Weights of a small transformer language model.
Size: width 128, 4 heads of 64, MLP 512 tanh GELU, 7.42M parameters.
Architecture: RMSNorm before each block, learned positions.
Training: a variant of Muon for these matrices, 331M tokens, 9075 steps.
Each number is 128 + 32 x the weight over its row's rms, rounded and kept within 0 to 255. Layers, rows and columns count from 0. Numbers have three digits each. The size before them is the row's rms in percent of the matrix's.

# v: layer 21 attention value, 256x128, rms 0.193, rows 2-54, columns 0-127
# o: layer 21 attention output (transposed), 256x128, rms 0.344, rows 2-53, columns 0-127
v2 098:184128089160103129105142144161127112124145124134140137191074109102096200072112094137121110153134113107079200129127135103142131122100185070136087149130145145085125119135125079066171159125140108133134155185133118111135186105128134141186183141137151154148164138154106132126158163167124135121113115160096107119154214179206105185137066185160167168167163149097135115135110097052108100115114
o2 097:108072076114157158169092092159123148116089152156123129112181125116145095119144128090066140116134159149139091122162165106115185098130110168120128139179160085239137149140112123093149147115080112081135143110144147163151079123073157184142191098087157114084145071156154174150103113050132153145155129100125167106090100106115183114126189138139142117203125132141072154135141086117160138129090
v3 087:166110108183123104142103119135124166137098140178160154128122073079149102079169130122133139139131177206126164126190160153161143136052156111145163148146166107120089108128117135195065072138118155144054166155117081146154163165137152119141039161140110111117107130180082073124167138121124093089150100129192161143186090125119131144112141100113073108108105155090151123141122094134125120102195
o3 084:108141064144156166117069122161101057120113162170095116135116094149150119142131107145116104081115103094157138131110107113094101203144131052138141105111155104105153126118156087135155118114144125134194069101161185154179147091166130121104133077050070107198127105091163131168122146180154136133114158116133100116120164177121117178189157111124175144148152139081183144061088115155169140130152
v4 100:115051101090143159077142118158107141123206145162126071139103141085137112123130116082104135069098146116108134179105134107115099123108131071081195052105113137116119154178152115097127114053129086109169152134137168137116156092099144098072105136069143138100078158077140165119138150170166101190119140121113155087147101122137097132161137205104152151146113088133080140123192129183139095103129
o4 091:186126120144132126110141062043108126129069145130093146129128104135123182117117121174102132127161127126106177073135117061130100106119116148125125165108127128168139141104098147087120157119083114141116099155087147102123084169154121138166176089177214130089174108125147119132154143049069185120117108181117156129128096134175168080132131085112135094152169182100189153051095096130167104163115
v5 095:122120122144152080112117061124156116151117152096176118088046075077133117107185121125120108101109069168116155102167110088162172126126112144140107158078133082136121088140107156128139087045106164146123100117169172160084106112097158138144104142112126111180169123123102152120113135113115106150165050116106070163185137108188112058174112128140098163087154075117095162065157136129106085147111
o5 096:090121180117130132159149150129073148169151135122141153139116095157167079078118151207122098161103131152136158145157097200136081121137132105082182074134084137073141153118146121137153149150137170167140152135098077168205106107164163072057183084104123173110112103123129163133118107140129142134087122137081104078154118116132100147132143046126128081159134118114130156115121080147167142205186
v6 098:132108145171098133088165100155159120087108093140093090144107083160133149146161133107162135158144171153097144126131127193145058143138144141110134088167122145129111114077156160111142114186142118170100073090141044116106112171125073122111146137161118111107069185167080125155072119066151173091096163119198127097139083150102053117115069107148115135144131116072172186129083134113102168122118
o6 100:138103090148134094108150152147155163144166125162120072160126159141186126139162094107136095144126170133163100149118088083092156152073183077165094179142141186112147146100149118082091150083125075163159121249197158130114192127167130108175147139098103143162136100118157162134190166175074058125144107121135130153093121082106131167126131128105157119176126121127097109162103131147130093111136
v7 096:135110137188106127117164131118125076133169071189089083157089103121104175138128127133143132116102097105140186094175104175107131143160077087127078121096096122101102127169116140103077092114111166122095099110133079138096093153156134096107177124096147151133111078192105147104110124170139140128109131153108105060157124140134093060117146093161099174092155054134192153027164108140165124136098
o7 097:141139084128136099153157134152104141158120107168154096148109136177154123158129131148111088165151170093182084120100133141157125082148192062144067158151120190088094172040054119116126092135126105197180183223149144126149144132146157134077151157145127136109124157090148134160123083056105109165122124129095163063130103134142136170090123109153096102138130163119150061133119127149104145144112
v8 094:101152116072131131130170127136165131156102152130106149101102126111111119154160181147168139149124104166099161079080186116098106063135141157139108155113143183089153049139117078184166141110166123164164132138205123149127125140145110060111166129141091152191122072066091099108098161085154142151162098168102073196169130127121152128197136116140125109100128160121130151117087136066117167095172
o8 096:138118186150113140137196092171141141141172137163173099140053062144104073146141132103118129164120175152151129142148100128112113186141096156128160111143127096137070156102202150136127126122145109077091099153074111155101123122108127103129144083102134148141140202130158118104131147176133195152065115047120176143115071138095103129104095067144167118163116068165129172183147100103112128134173
v9 091:054102158118157132103119171135139146099175095084099111135132173141135188098112093172131089162175126138090108091128131159110097125132216133142118086155128092110128106125158138184182125119141098112063163090148189163133170133073113184054096108110113097142102152091144127134070153108184076112092148124131131147121095098173123164107098067152085178123146152113068123161130151164140124092085
o9 089:143122084152081191098101128051101112172096151115149143099097123147086172075161150093136172098139129158135138156093096129155109208092107131140103146130120155096127137139139116155086193133177164095206126122130061093115113099135160049144127119132122104134195152211078111165112124131112093084127094121139149126093097096128085090133092175148135103126121096128142119115065166103134174180139
v10 086:075109130093089123127093064089130092115137108106099061085124086116062176096081171166152140081100157119107115174101142143135158094157133133187133122085200141095110143142154115104150135076114092109124175087153074067136129134082116145110105171101156122125124157178096141062159083137143119176175143103121125117090115159088146121134198197139109094159104122125128206143107168104139149108123
o10 089:147038103115185104142156075161068116090107131116109149180117091086183158148186117132128161159080100120057120092133141105127099115156122148150134131117100097168145123125032179142103120143099161150114101143143072119155150118196127079202127068097085117122103121138109121079119162129095120169106143126150155067137099160123122082099069119119175159094117099177126143112132141109135076136122
v11 085:089105063094165122163157168136160135196117114080131116112134154132132135142155080114101161129101159162146102170138123136153112168179124136157146056141128119144162107153108162157115146122096147072147109108172131149141134133145133130165020060157151125101087147105179186113084126190122145113044160125139147120095106129103109059117151195198170120141169129121104100076078138121128113148110
o11 082:126135161170139130109128058128121166142130124110162183155110137141152116102104123143146158194191181105065163095158127115103130078155128143118124107129120146081114165190087161115117114177158160121119147103163138099135174161060106069082154185186127167155163155093113106101149148086087076060201097128155148134148152114127083122147172161092124128072122136123129151158129165183100085179122
v12 104:174151103156174101101111109111114108092126072123131114118202107126133129112145067064123175140127172116182111153091154107124126127093112109153110151099128100114174119141192192089124160170108135132101073068108234115124128111079147183167147133155129135132157103133133159161151063085072176134112110082116141088100162156186112111109147109114142108143080140090145093101175077158144099146164
o12 096:138154106080140123130131131170139136123133134066137141138146190084109132089079110166080149148103119140091135139149097079120097033103150102145144114169139142118126153052118068123172121140130052092138179078115088147140121115080157084145126126123133146152066063103125161141142119125125090118139222146104079166114133130109181143158112160142067129084117115118091132063127101173080112085093
v13 088:112130154122129116093178144206116119124158072130106122150167131115117154175175149095178106067156165154121132167126125136171127095104167107068150119160142147100135212102156122085144145165195097126124091136074136138132102166096118154121188210113112134109100122106187125139149131110185152155085147125116181067115084108146124089134065145133140173125132083163093121156072199124128142171126
o13 086:164118089170164077164068091149112137189102103123077137136090203150125196096137120115149154117142135185162149162155115097153163145123132148163095134161141159089084113093180117096115188105096108140036136120123167110048169123122140170145121094092167143096104119125123152116177129150129104137115174197140183132127075042143106104106093123095136143138127124136116151123163183155115098124118
v14 107:137115158158137156097099125150135129117175169149134083125111087189133186122149145065125157121145072142152132102138193126101133148118176196159094134110120152192113202135116137118163104133146117124141115105113102168132115078126091173140118143160099174120150099109081075083090188156201104125111174093145095152076125179140112129178115091189171164090182119090145149089181106169133167147121
o14 100:126130190094109133142145161147136143133181122107092128139114130130130045132171058133107081136142152123144066093075060154207125124105112129158129125103147132112112130124106153060095140151135124105111152105125126130114149089158147108145121132128130085108182166096147186099099118128095068163163163180025174136076159112088140099109140115156127145155111047117115076054109138082146130143143
v15 089:084112140129149109132119155195051099097093091143180135082101063078220062091157107169109130151105127125115137059124175158073121153140163130222130080128135138123108110128156144155162114127121137149085085116117110118102164103117129179108106118194137121081148141143110132140084135177146132164136094128160174139138137099134122149120039148150139173144133142108123098119124137140108060099180
o15 090:088185106130138103158135115128140136106168118181137119129126089097132165144093134130131136127139105135120108145116079088119129173103159110109150088166128126114106147206141195129119152144136161106151173119168132104140142062148138080153188128095131185200151101135092167114098090143123153043076143104164096068102185163107106082175169093096102094162081093056163154066131147092132155155117
v16 094:158139164104106097102167096172107058129115119103126128172118089108146118066140124092156069134133114119168123119156127131121157126088175146121096097199108124082125077101073149100136160100131124186131177173159118165166129080116067142178133107107141136152114128163122107142127095108122130124130177121177101133084092169147180139108130109126124161148160135151123128168178120076175116158000
o16 097:136073125101092181100144176097128147105092172119118152131174064062094146109118106099111155111181066087122111156134089199154140103123135102074065125128126115126194116150118128121155140065140098174094145101165112183150120169115155123076163131134107135095149072175105130116067170108072162152137118143123148099102122099116081156093140178139159076139088092101104076154104132104132146082082
v17 108:158162112187112166130135193140140120116069150138111156132090095118180162072137074063134109146134054143099129075091202125134142120126148120113078080109136148050145067168115121133114143117160094106140100138183125144117121112112090185153126119159110183092140076186070115117158121109171120090092124140149131140125097169091182168113124153139137150182117109148128084139146162095152065136077
o17 107:152132143124139137182141159159183174170174152116137134116166100101106104187082115048091174151214121111119113113164145166158124178129149098113093135122145100127139162106103153106161144153142155141165100127135125137129132099076202111084155126079141103105131106153177073117067149091055143119123148093164115118103152132091161126176141176054134068148070112136114075074131148097156144122106
v18 085:166166116159158098147209147140110139127127112168075131112142105117162161098128160104148111142178154095152148139102108133119126138044194121158065174180134141143153072170128126131124135121101149164096154173123091121120110123134143147146121134144127107129086147167121139063119178150079110132124161166210111156163119153153195090174054067157129142116173144176190147120103126134182118134196
o18 082:136185101143150109086095156162109115107101162181145096069113123139110177090126128147093094093156148116206098157146109145123059178147071135139080127085129063156160151097115102089128181132079088093170141117169156166113146113109117106129092146097132161188136156096082140126140172149158090105122105081124167115104094164116067184128113136185139082158112152070116077161123116102176167107114
v19 100:145126178126097134142126148141119147140176115090120095178082140134071122137075148132112107112106185129153120067144079104141140085127137137120105143199117108132091111135145093127158164192148102128048123099140137105144093193170107132094122099099163134129082187153052069169123037137117120125110079170097139128120126161097129179090138176038110107136085100167132151169143123161120146106120
o19 092:112050089111071162127110172148167111117079148140152129146136138131106156182136179092174101124077117073132166156121166091142122093130140117120112142025127145183137106122135134118077140084139187172157142167129093170111116093175199172152079098129138092196108127144173135126166103096143110118115142092194119148132139094108087174149107127093125112104179109115152166158109156153122110092066
v20 088:134150078113099091166114075083109166171160142117217108101149157169136116135139149116124115103149129084170130141104145123176154094086123148127116110138103138114178119146138151111187092144076119190152138150213117144095135122107131156091171102172177113141151109105079121116179109068134148162127134147121160128153150122128181157152114076048201166137124075179170134184155113113159090093091
o20 087:113131161111130102136166161130177186109042090122109049091130107085119150086151114119112092172143102155080199148188168161186130129127086105119164087119149123147151106059141104101142133106076147109098075093095135172127118150167127115169155164138176125155129110124131140127149212098137131178061122140140097135137138104078094139117154114114094135141109143132059159130159059102162146109164
v21 096:114173140104126069113213132093170132118173088144105152056132111117084144094141189142120128117176123118118154102104210196126134134129143128126094123148189206092137121195133124131147167173151139159104133132129172123150125126112167086131160162115113174139132074103110080143127153101174128158179123126176071135188113069149117125163144064104132138095129097094134112147133115131155201096166
o21 102:120100112132168154135113116200120078114120129086145104146058108099080155116156148103059096164157133163207112142092054095114128148171119136152096072154122078121101143108146089147158144165161122159129158137103086126101121108125158111149155084120145108207142195121095105184176150183129137145059121132084189132123122126086129142078102105124161117116130086173112127120094145076117126088187
v22 083:146182161124138139107168102076133152150141105172099071128132121140133141122159075165119161125185119118095144163081098123167117129141140138038156100025089158126121072151166139108081139129097142106181140162135130045093100062099082118199150091131079102158110111127118188123112111097176171145133148117132129096130112115166082102146104083080156109068086114161126108099138126119120107117137
o22 085:104159150133142106152154137146190090137175136101147125080146167194151100078145159119072132144179151217134131133109134135083114104090115127149199131130073152113104107068123146079124149152099032169137128169098191110171134205102125130107144142133171112125127164146140076118155153091115133142163095140153154134136099156198160156101096148158055099140112148150117113137184089127114148126153
v23 096:104090118171159175122148089161095141106087121132116094156156065114189177145143118152054146112093113139059153125141122151102128128165188092139094074115095152100121146123169136117106080126159129137113078044134101177099113167041143084126102106191104129094139125133114107137150122148121141124133108120103147087171126151121114161146057103116058144131155087164112131096093109129041090096127
o23 092:117116068130104065121150075133124146140154181167211084155109090136132107113121199127116098111162191156120124143158079137152149175085151121149123184156129168126134152086156141158165128118102137111158120202148123104143128075154155058134171113037147154075169099128139123169156150090107121117129111154142063109087156130153130117171171099115160132181146153114171183092171130134094111155119
v24 094:109194138147141181083118157128154105127083112144051196085094136117150099134164123158142072136219087168145122136111134123106160126153107177086070181151102192098168132089124095099132111089109126125116156114114195130118102114093117113129159171182080122137126151171136141082122149152117162135142179099141127097073172225109143136176124142133147063121110151148122137166141140160085109130127
o24 094:080129153095146100173128157137148123139197161152126176137190152132142122152163146107087168108147111121150087147141099121154135157197175148076127122096118118116072134125175123131146103146096024080180104171059089136162138122153102081137082170097192129123127145145093151120129160152125153078120085166160142149170058100105128172138160155138135187078087102119094113103143137108159108100086
v25 091:141135145136163130132117168127140152139126101152143147138129115084087079152159093113042086146168098140018143051119060133119095125179104140139148161143078150158180059122124134171165187108124114157141129136128132126125180101155128127165113061059149098154116128124089102158085143129132139114114080102090208123127110126119160125106117101085134165115100132131199112143096064088157138138142
o25 089:093107143145052179146143113128110104097131090115152122097131144172078091103081092085111160100086117151148143164090156198126134173150118087149142113223126103144135143108151114112085114144157181103138159126099163123087121184103096123139175194196190147144147130109189136124156117084100146090145142129186105116143165171144082197155113100118124083147105160084121117195124132100095123158116
v26 092:131179083145119106112142085140177097161157073098149142155177109181143085124116155136117134139124097123172078147090126121126142159175138144093089110164066122106164146103120127139072149168185099121064122090101047169167079098150147142158193152088102152094131220132093116140085159090109160113093146121160142051127117116155124074081102095140167127141137163156156127098109078123118154131122
o26 090:101126179103155147132110162136145123115117130103183128156152201116156132116065123126099113131098126134109134118085109162158120111104168118155044172148141145094142142103128099084142182075088096112077156113135096170115119144110131112107137170180082089086110072072146125156133119187142107125101073147166168152148106116080153097135184170167139145134116181143090106191074184167094162050118
v27 093:093074098135197123142124142081075111135124089110100113175132115134133161151050108149118138124142131040095125070152109132082176156124138148150139171124151132107130148168100062153187116123186200136146149098077139168134116128095116103128138101139162109164115080088114128124163082130088137145153110144095042136133140057179125178136075072112104125139151173143096081097081120152133150127113
o27 091:111151120152071159123121106108123120124108127119123068080089093115078127073123215129175138105129120112143099152126132114160118075108176200143165153119132166148111152129072143192168094142120098122110152115128108145114131072144146118128149035131166117079176196161112129193082094140147087093151092074103105110080132151168135141082100114086124120099132147126135117192218119129100126125149
v28 096:132121099163147183149132087080120135111089161155137070156093114163125131169150162105087130057152091120124098062149115163215125119161121141117096105143145135112143093118092108103209144104219106147173132060059095108123110135135139167167141161172111146134127161150075134096163092108134126164144094103167141085146063104159147115112098099159088099140098151113139161113065173136151102099131
o28 096:103118144155115105165063090135117124151167103100142097121137137111208142160097129091152124121089168127177141152162194146166102122068177106071180164136118152110150158096146127096136107136107114171063080108165092172101123125165139101187153041148136111123171096128216159137168161128111070123079140098147114104137115125137090204107121155130167130140119171149153098120190128112149117109162
v29 098:121063138097128149165194118175131170072122082144115110149105161175114180170133065146152088164179187040129153170113114161068148085110191072127127154178109172126141107120141137124155071089127171136132113110153104146164130104088133149084119139129136100123120127114162112171094121082089167158174147168107171160130185132181101119111137105137114099075100176112119110150149160094145123091110
o29 101:157145109166160146121143102078138102159128148163135076147118053105129153118168148150121144118109150117123071083123158122110126142081099157143123105138193138141111164115143079181088106128108057131120161136108139096120129161106161128125098118144101178255146134198111100152110121100103129161169173143148102135111115086126094090072122194204174109168132122099139136172161146165135089152135
v30 089:170094085177141151149130145128149192152073143111122177159102135128088149109113093083127165088082130188086155165106114101085140158112201073088134190121129145121156104111159103134121100143141110139085110106054080139148110122151141166136130117127169067091115088131119089139126111158137173174120155152125124130082130185181102042130194144122132043100164134105094092156107141127090155127118
o30 092:138126108133134148153097116164104114154139148157118168138150103165136122182127131117158153115131203179091104051088120139069082085150084133142112169145194176145125170137130101169085176196080101109107164142096159154140106153173101173110103128074127056118102105138177114159107150119144121139160153154147151137164125153100148165152197173117157141109110099109118106117151175193124032139114
v31 092:092084122113139105100060072057097183076087097142133129151139134083095102124110155126090132157152154056085149153148186108109147184138104146191140179134131123172144144167119160178167099109141203125100134101102156127111177189134144093106109156137125020168141128119141121124115181086125112087136095112125115124178127131182115140133095104120075132130172156108129172154137106116168142094130
o31 089:135174101140063174119108114151128126117127140138101122163067101109128131096179129159152099098064099164165107137129135117112081180137150120107167149205180110162149129136122076190161138151113164106172124111185090102151167145145086080188155102179115119127091147126064175187119131209141135183125160133109115124066147135165106159127106079148111179129112156126096154129113162128174143178168
v32 089:077150150151139162152131142109082136129164136185133169079109142096164066132176162129104164161138198089129140143128132088144056102159100089125115142170074118188114111151130112090167101103141100137095047103169132096105144139128100132135053129192139196138120148087156151166128059158088100130157159172138133179166143131142141158136166164130158144179146133165147134149179116114125137113201
o32 094:123169162098099054110172102114181108128123132131141137141080124147094134175159126133176095140125156114108148160138174052131182174134071094097114083104093169100147114156173125120131184137107114112135140174126096162164118147079112137209155159108136135215096110144076129106183182105094116076138152117112118171106147128111148165201114060181110104147172172130117172119150107107131116119129
v33 092:128128053132170104121218127166137144116123145090125066151129080132154095070109182147170123116084141138100065042080147126103156177132118106167073087064157164101123144126093136098151145115156122200102141135133141124124133124110096121126156085193095169142122098156088147093107195129065114161163098090153130126072111125130104125105069119138147089066125108135162130121128102113099117109142
o33 091:114108146144146151103142160098079092085152150116156129098124123092156137165088136095054136159151148113085151150126084120140138108077226148116119166135147062130166158140127159132170072134123113125111204109116132129084110087168156079120159129113144146146071154066151188092169154104099150111093107125094145146109117231100107129077198098138144106145074098151164139155117113154173152128120
v34 094:137166099113098118165109173173181209120131099142120139058134190118125077177156139095142086167157135111154099135089078104127120092156049146146142112143117140108151151132166122131149132124173112090140128134160142156090121171129170144077162153123156148109040205074091159130098131034072169122146136115113182128165104147060136121113102137094147157149068127131118130139124131153147101128133
o34 088:143149181168166147098162157128151156153103092094086112121123177118118142133129144112140124137096107119133182137171162133196106144164168157144100124127140126145129162071181110145112122091100079108113081099120133095058188131124123113132109178181168142138122126136184124125152094177094116090061167133185111211156098095117104113153108104070151111147119229150112175149091078101173110162110
v35 097:128116087166163103165099107091098173100155145115129112100220105117104150159139206101114174127157106176137119116140102179109130147083110159161137114129143147154137144122141094120101163150069084103174174129116092126122102114134166152140087107077114139094099125082108136141226120152074097115133125176106153146078079157081137122189095031089098166115150111109147136151089146189128143131147
o35 092:134124160164105056069124145142011113079102107132114153104072114134091140137118122148103058131164106131184166131105116148148144141127112118189173131098112137184185094095131121146080157144130193063122087054119167090090158120194105098150089158117137112067133145122158108146202116125136142126137113094135099114132146161135112137138121168120178161131135143138108089129142090099078089102126
v36 096:082135085170131172157109189188164144133178100099057119111100107192139114134115114112135141170133097112144148121160162112186183111147174133157066132128109120181170102099094141146139129128145131130125174178148074150123097130179124141089113163147120133135123085072137156169110135117169097106112120180055152127149150157120106135178072196111075149051077158097130128081107143167107117158117
o36 100:145086198140143121168099119213092111142155132171101107091112159156166126170174183123127098152173146135076141105127164134150161150087126132125152168066141183167087165182112131096132138132146122099107098081101142086108130081072156067103123135154117134149104188158178135128154051125148131112110124103167125109116134077117072177143113131173120127144192081115120100120122101135157095210149
v37 094:131079222163157199128153149081107124150020150107120128149143150124102162117160080113131165125151069171117123141172099119128149132153113087130122150126131144107161150156142136104098151128155142101178150133102152103136124153155100128131132103150122154157139090177096217158108156136146130186166174124078181092163119092128089083182167133184124127068141128122167142165080086164147150146081
o37 096:124134105094129067162119133161075128197205117078154107076160135151108109168160161118138160123100138125147131136126174077126126085146107081130185158196089156123140142126060088147111123171141106137081149139113175064078144152107107153090147148156148120048139141124167138136098167132131124106137140131099196124203102161214048124113134150148102114131117123121137106088125121131149108157081
v38 097:141097130077163164149171081113069130158116191142105148129093131104105156125150139101187148116162123104159075142065120100101099136138077089137160155138118099090124127109126094102160068090151125174184072165097116118113078122165134092068132152083122120104097104153162202152132079122141157155168100154130116143103105128128176127201079170088126093133131112153080156092170206143100103137089
o38 094:169195151155134057113158133103143170112127143132108139093152095136141142170094155161186157134080109178133124141146131118116112164103166131093115101056129144149150175088141130154123162129088107185051129163101098090106144153118118176163122089150129191109135144187091160117138148127113207132080138084132121113138101150114134091095113110100134130145133092117110108093171133199194016127140
v39 091:136123163101114140132095089148135139197178048152126102135129141119096146120151133169119078126108115131183185107140123121115165129138151095176091144146116075112151143133171160108101150084074107108060214159129085133109162142110091102155141075061157079134105165127157161104088172177113154171109150055067156105120122164136170133129104087141121134109194124158150134056133083132146123147144
o39 091:115106072062148180108119087136075130065054136144189181113120130117098104112135099133131148105086100141137060127090141136144110076188140155182069181140126112097110113113103169125094142136113090102147114117155099116141135155112097056109122156164128160110173135084128182111091113079107145142098091172178163039182086132150085175109146124171105135133126117082135152163117138114122161153115
v40 100:166126109167105084156131149180097080207154098150136178107140133080127133095106148070105176115133107145191127171074100089081125127185134128110097151139076102099092176152115104069144137143170103114181106144157108138089058109124138143183182101114152124099127124110085125100139118139152167151131143094124035098156086175134154085134149152084143115109135131070121112077147090150128123190106
o40 103:103113164089166118123146114220151144114127116111130122149124141108109083130146140159168139116123105135112140107143103151151117014153117144144073122099103142140117176094093162136157161129041077140061127138124110194110184140125076184122180144135161077010107096163146156129137121102133157113105108132123155121109111097096170157101159089106075110128120115101136077087106133109111105087124
v41 087:158141109119120118202162126122067108095076143134188085143128113121160181185207118075125151162148090081083150120128174076153155128122144092148110096093134147130157131133115138131141145123104143099088159136159109079118140078101137107170110097117065160125133178109144133097084073082094117123167088136171143192196109056078109124154097136190124171173130120136092160169122155108108144146151
o41 088:166128160181170108113173155117140177129115070105138093155069087086124114137093141114090122082061133129120064104160151106107106108097165130159159114091092105116173122158121108088169140150136169141152141130160203082086115139064130134067120089148065169175136088109121112067077130139084097103131173088157133083129145098155131104094139097128159102198133189135126113108169112097134178123099
v42 094:122148126142148124147084141120086100164150122150147110127125100143061143168116198120063185062153189120056162150081176105202130172117102140152124102085130141084144170135113108114102092128099188113102137167173097147112095136160143166113162162155118132117141082127100134110117162150174119164146117141098119098154130099141170121157154188093176158064153125196196136152076166102112129164133
o42 101:078117134110172084169107070189145151114134101150086063109043174130177129138148128108140092120151103152108161150155136122139155124158151174126126087123126084193078147118097125156123161151077222148082132108057150125134137165110093154129147093144105114170082155068136119093138147118114122183132135148116163113157088162109101133161110102104078157149099123125088138070178159143130154205132
v43 101:106090189158067194118084128096143122151131130128127184121129140174110084140121087111166138109106160066116170150127173158158138145155125133129174148120133108137141062175163097170144158121116153130117078117120156125078075117105127120134146110117139156151120180090170142131118092179074214131107159131118148126122143162107077057128190200057119071130060135126100073144136141121100120099146
o43 097:185084131136109168140125156133156128136136116112134095169170093114119127196147174146150134139139085160098170090099189068062101142175138143139135135127110161135069083144133176123096135160104059103135146185161081094123093179109146110131120145101100086102117122115104056130169122126118122137130181139177139113146119082164184167148098175066141155129162126090176118164180117157079088185089
v44 104:145029102148156128109059120121157141071100088118154187167111119188084113058119094080123150157152088109132154168126132089110157105157134115152143139146138078091109069160179046120134101108118148099146096107119144131162053157133121153119078152134108140143124133106092115087170115131087110165142063155095084124118147183090153067125129140095120084152100124141087121124112144107164093069135
o44 099:142127170116100152154142134157107152136170115130121131144149095145184094186095189184150134132090087109131153049115153078159073180109128143139133082096161110149117208163106181153136153123091136128133144078122076078141149111110126132110122068051163093155108113160128110188104156092144161196141196107193116144124132133182131139092143166087175117126141121136108114137136125193095167141144
v45 092:137081079093112103127166099188161194107161087119144125178065082089179144102192127154101113096139141103129124120077136117132119147160140075075159077197147107135208118121072097127077105120108164088101106132127104135095129153120128127093081167059067116100125159178172091103147128169115075106108109124097148081099107117125147097112106145149137089139133133106127174147104196110116162111147
o45 090:163120104148149117151087112088153119123097150170133172164093136123162139118106076145108129140115083137160111086128160135111138155112238101158055126132186103082151160146128112130105150114107149165161096136106125130178116141122096113098117068077167170211107130132120131139153112105156165135184125152164095141157085131108097101117180065140170163115145147084119093202133200170154080100173
v46 084:179110175090112110148136112166133149129167153184120179098171136087134118130150160174148124087041186123144086169113149169145210145139123208191114113118092143158122101102109144127133124165158179089167152174130131150113126134152115101163104121156061130081085131170154115137142154187165170066121161107142103152113156130185175097175119100144149103170152143174101109108094156085127132123108
o46 085:083132147176082146089093090164163176093171215133128199125115106151118144097182169132098093122166124131169139124148118163135110116187130148104105081182163085144133112131174174099085100124118073140091113081189089106122148105111134154103113127173086113131097122106132083087091139173165157163135109140092096089098106134150130121119107115126104253108116117096145154140166116083121140110164
v47 083:157063157160132129113179147090118177155183099119179092140110116132097160092111122150091174122126151117153107112134168087195156139181170151147087118143120130105083160150117129151110129138119152089135137185165180151079069175125139114193112060096073122107102183140075145093131097119078142068090119123087058141183092108107112129148100089089111119071146127093126154098131141154117159178124
o47 080:108100134133111117099067146184146109162091135054144093143062108140107062106142183145125117124138072117101140160143134134168120059098198181185153153071085073075143137095130107147132185143108105186165130114169086139109174130099121137087159098142140091122145185106161151137147100120185111160186104152112113107123134096168110122116141073069134133165175119122101126139103085172148162127145
v48 098:151122140157208144122122114195066104142122152124088129144132099122146173116163129108140186095127134128112136157160118165128162144178099129136130122123089087119148059092150176078110127145103167109199077087076172182069175132105129097151071127142095137097134057123116158146163156184165129090140165099133112113093149105146148088152166130199124117138076144150161154084114123113154138207155
o48 098:126106125131086069142126101155126164121154192119131202082097142154135099085151077115115122121139133102160136145137103136110132133129098102118083116152138148088139176084064156136134068155164052119077184135106112086193123087079143161113141111155123202065121120097111109141155149130120107080142132152069093107113142146141086146132104097134108175108120094039150105086185073102073134118156
v49 097:128100084168152139137140192126120176156160127105147123100128139061112185101153174147166205136180137138091083147138112139145141160183125135099119090111053184141099151111095140165166188119157136130107114115129177110109146122124121149103109060155114142113112095115078137079128207156220117105118169119109122128102149105181087084141141120125167085110111167136126099159084137123195094117179
o49 094:088138172149098094159070120138135124149130115103115147084044131142162154115149148091100164153135178121176175103153172125117088168153124136150167120171143121086097154137137168109096094149119097104101153111073207113140160113167164114146194155184151068087080158117138112123188168107140168072173090153109165130123153164127143131144129093158076166036074114112151103107130103109146151125119
v50 097:166141165116116149083163156201148151166159135127137079120070105170123168123137085098046068146106119130123107097180128119151114152105104158150118128149178202145128041111130164152120140144121155172095126150133152164151187156131159141167173116082160149140100111107097071153057103126196134104061158155129144168050129129082125096104139111122123167129115112105169125123125140115073135155123
o50 095:111075119109088185123120139123165114140098105110086129179129125159090096082085098075084123130182145114150106146122095180127122181119144142158112102126164110140111184145127137094093077111214128139135201146158165139099108126152160136022072144148138191190171135056152096115100087127100108148141178142123121130158122091107067153134102117102089099144156083119113097132135097100146092107108
v51 081:123141152098108111128124081083157138138146131104141128136151115130127144162132117161104153108160157126147096172045133108080102114150122166147145117159124087179144176109110146142114071162107128169120071083138093142083075136114096122074115104130091107101159122101175099175105078091117138119084087104084160087062038140083161136169101081049130131088142095140107142043156125193099115131131
o51 077:146140146084122097093146102122149159056156109126200108161133156126173094093109138181214113152083096178102127114080062144183132189099165124177100138098137204119107100087182121168102165126144188150154092119098099138126188142124126103126062138114134136165116143118126141128171119142137150153134106151141100156107121129104122064103143102100073136094149092109117107141158170182123052149138
v52 091:072125125110084148128150178097148113154134159137156078154182157182164116119102075124088135109175082156120103110112119129120132131183147166185129101086148136120142159142103143166140142166117080171187108145119154159182164116122194138159115118173095081131120118132064119055163148168172093134096117116134133114123147176058182167096153144134145075065100140110142166087187109127176113070126
o52 087:122145170103131139144118133128137093124132105117168110103173120111145067121104140073068145119161110071052162087081137130171118122114089121125145084132114082136100119123123146082182074161157255129131131146163086134104168161112109107182140208116184120088187162139140180096153127058157124156129129149165151131118123121137079126103125188127117133099125122146164115084091121145131166099140
v53 090:155174138127147152106157117120199137136141142112125133167130128144088203100118089133127166152185063176142107227098085099180094136117202133152163171186160169175080170152162124145178095127217084112145137114066144108183113111090149145140107168099101160124110138138117112085127168114130122115126137175155108114133096108114138121155124149148131124117103116169129080123130071091100127124067
o53 094:158081139116140154107115118186157063165133133065126117112195150213146096059184163180093164106099144191127143136118117150141120191129073164130156114124153110131191158152110086118162187138118133111116133133122140123079134122105146179147137120068105084105159147121120128151123135092112084132109162120102226200081150113158107067122092156139165135114141162150133133100101138130122099121086
v54 104:161072130162126148136129139110190152111084144143154135109178142107160090152124048110098107079095097134134118074113114104150158131064144127163107190147209199091191123117147152122133128106128086183141108163078147158168154127076102191151137150106181100104126099102096147113160129136167145160123109160130100175153190106114178152116127094158156086137114108105126127108064160122068137114181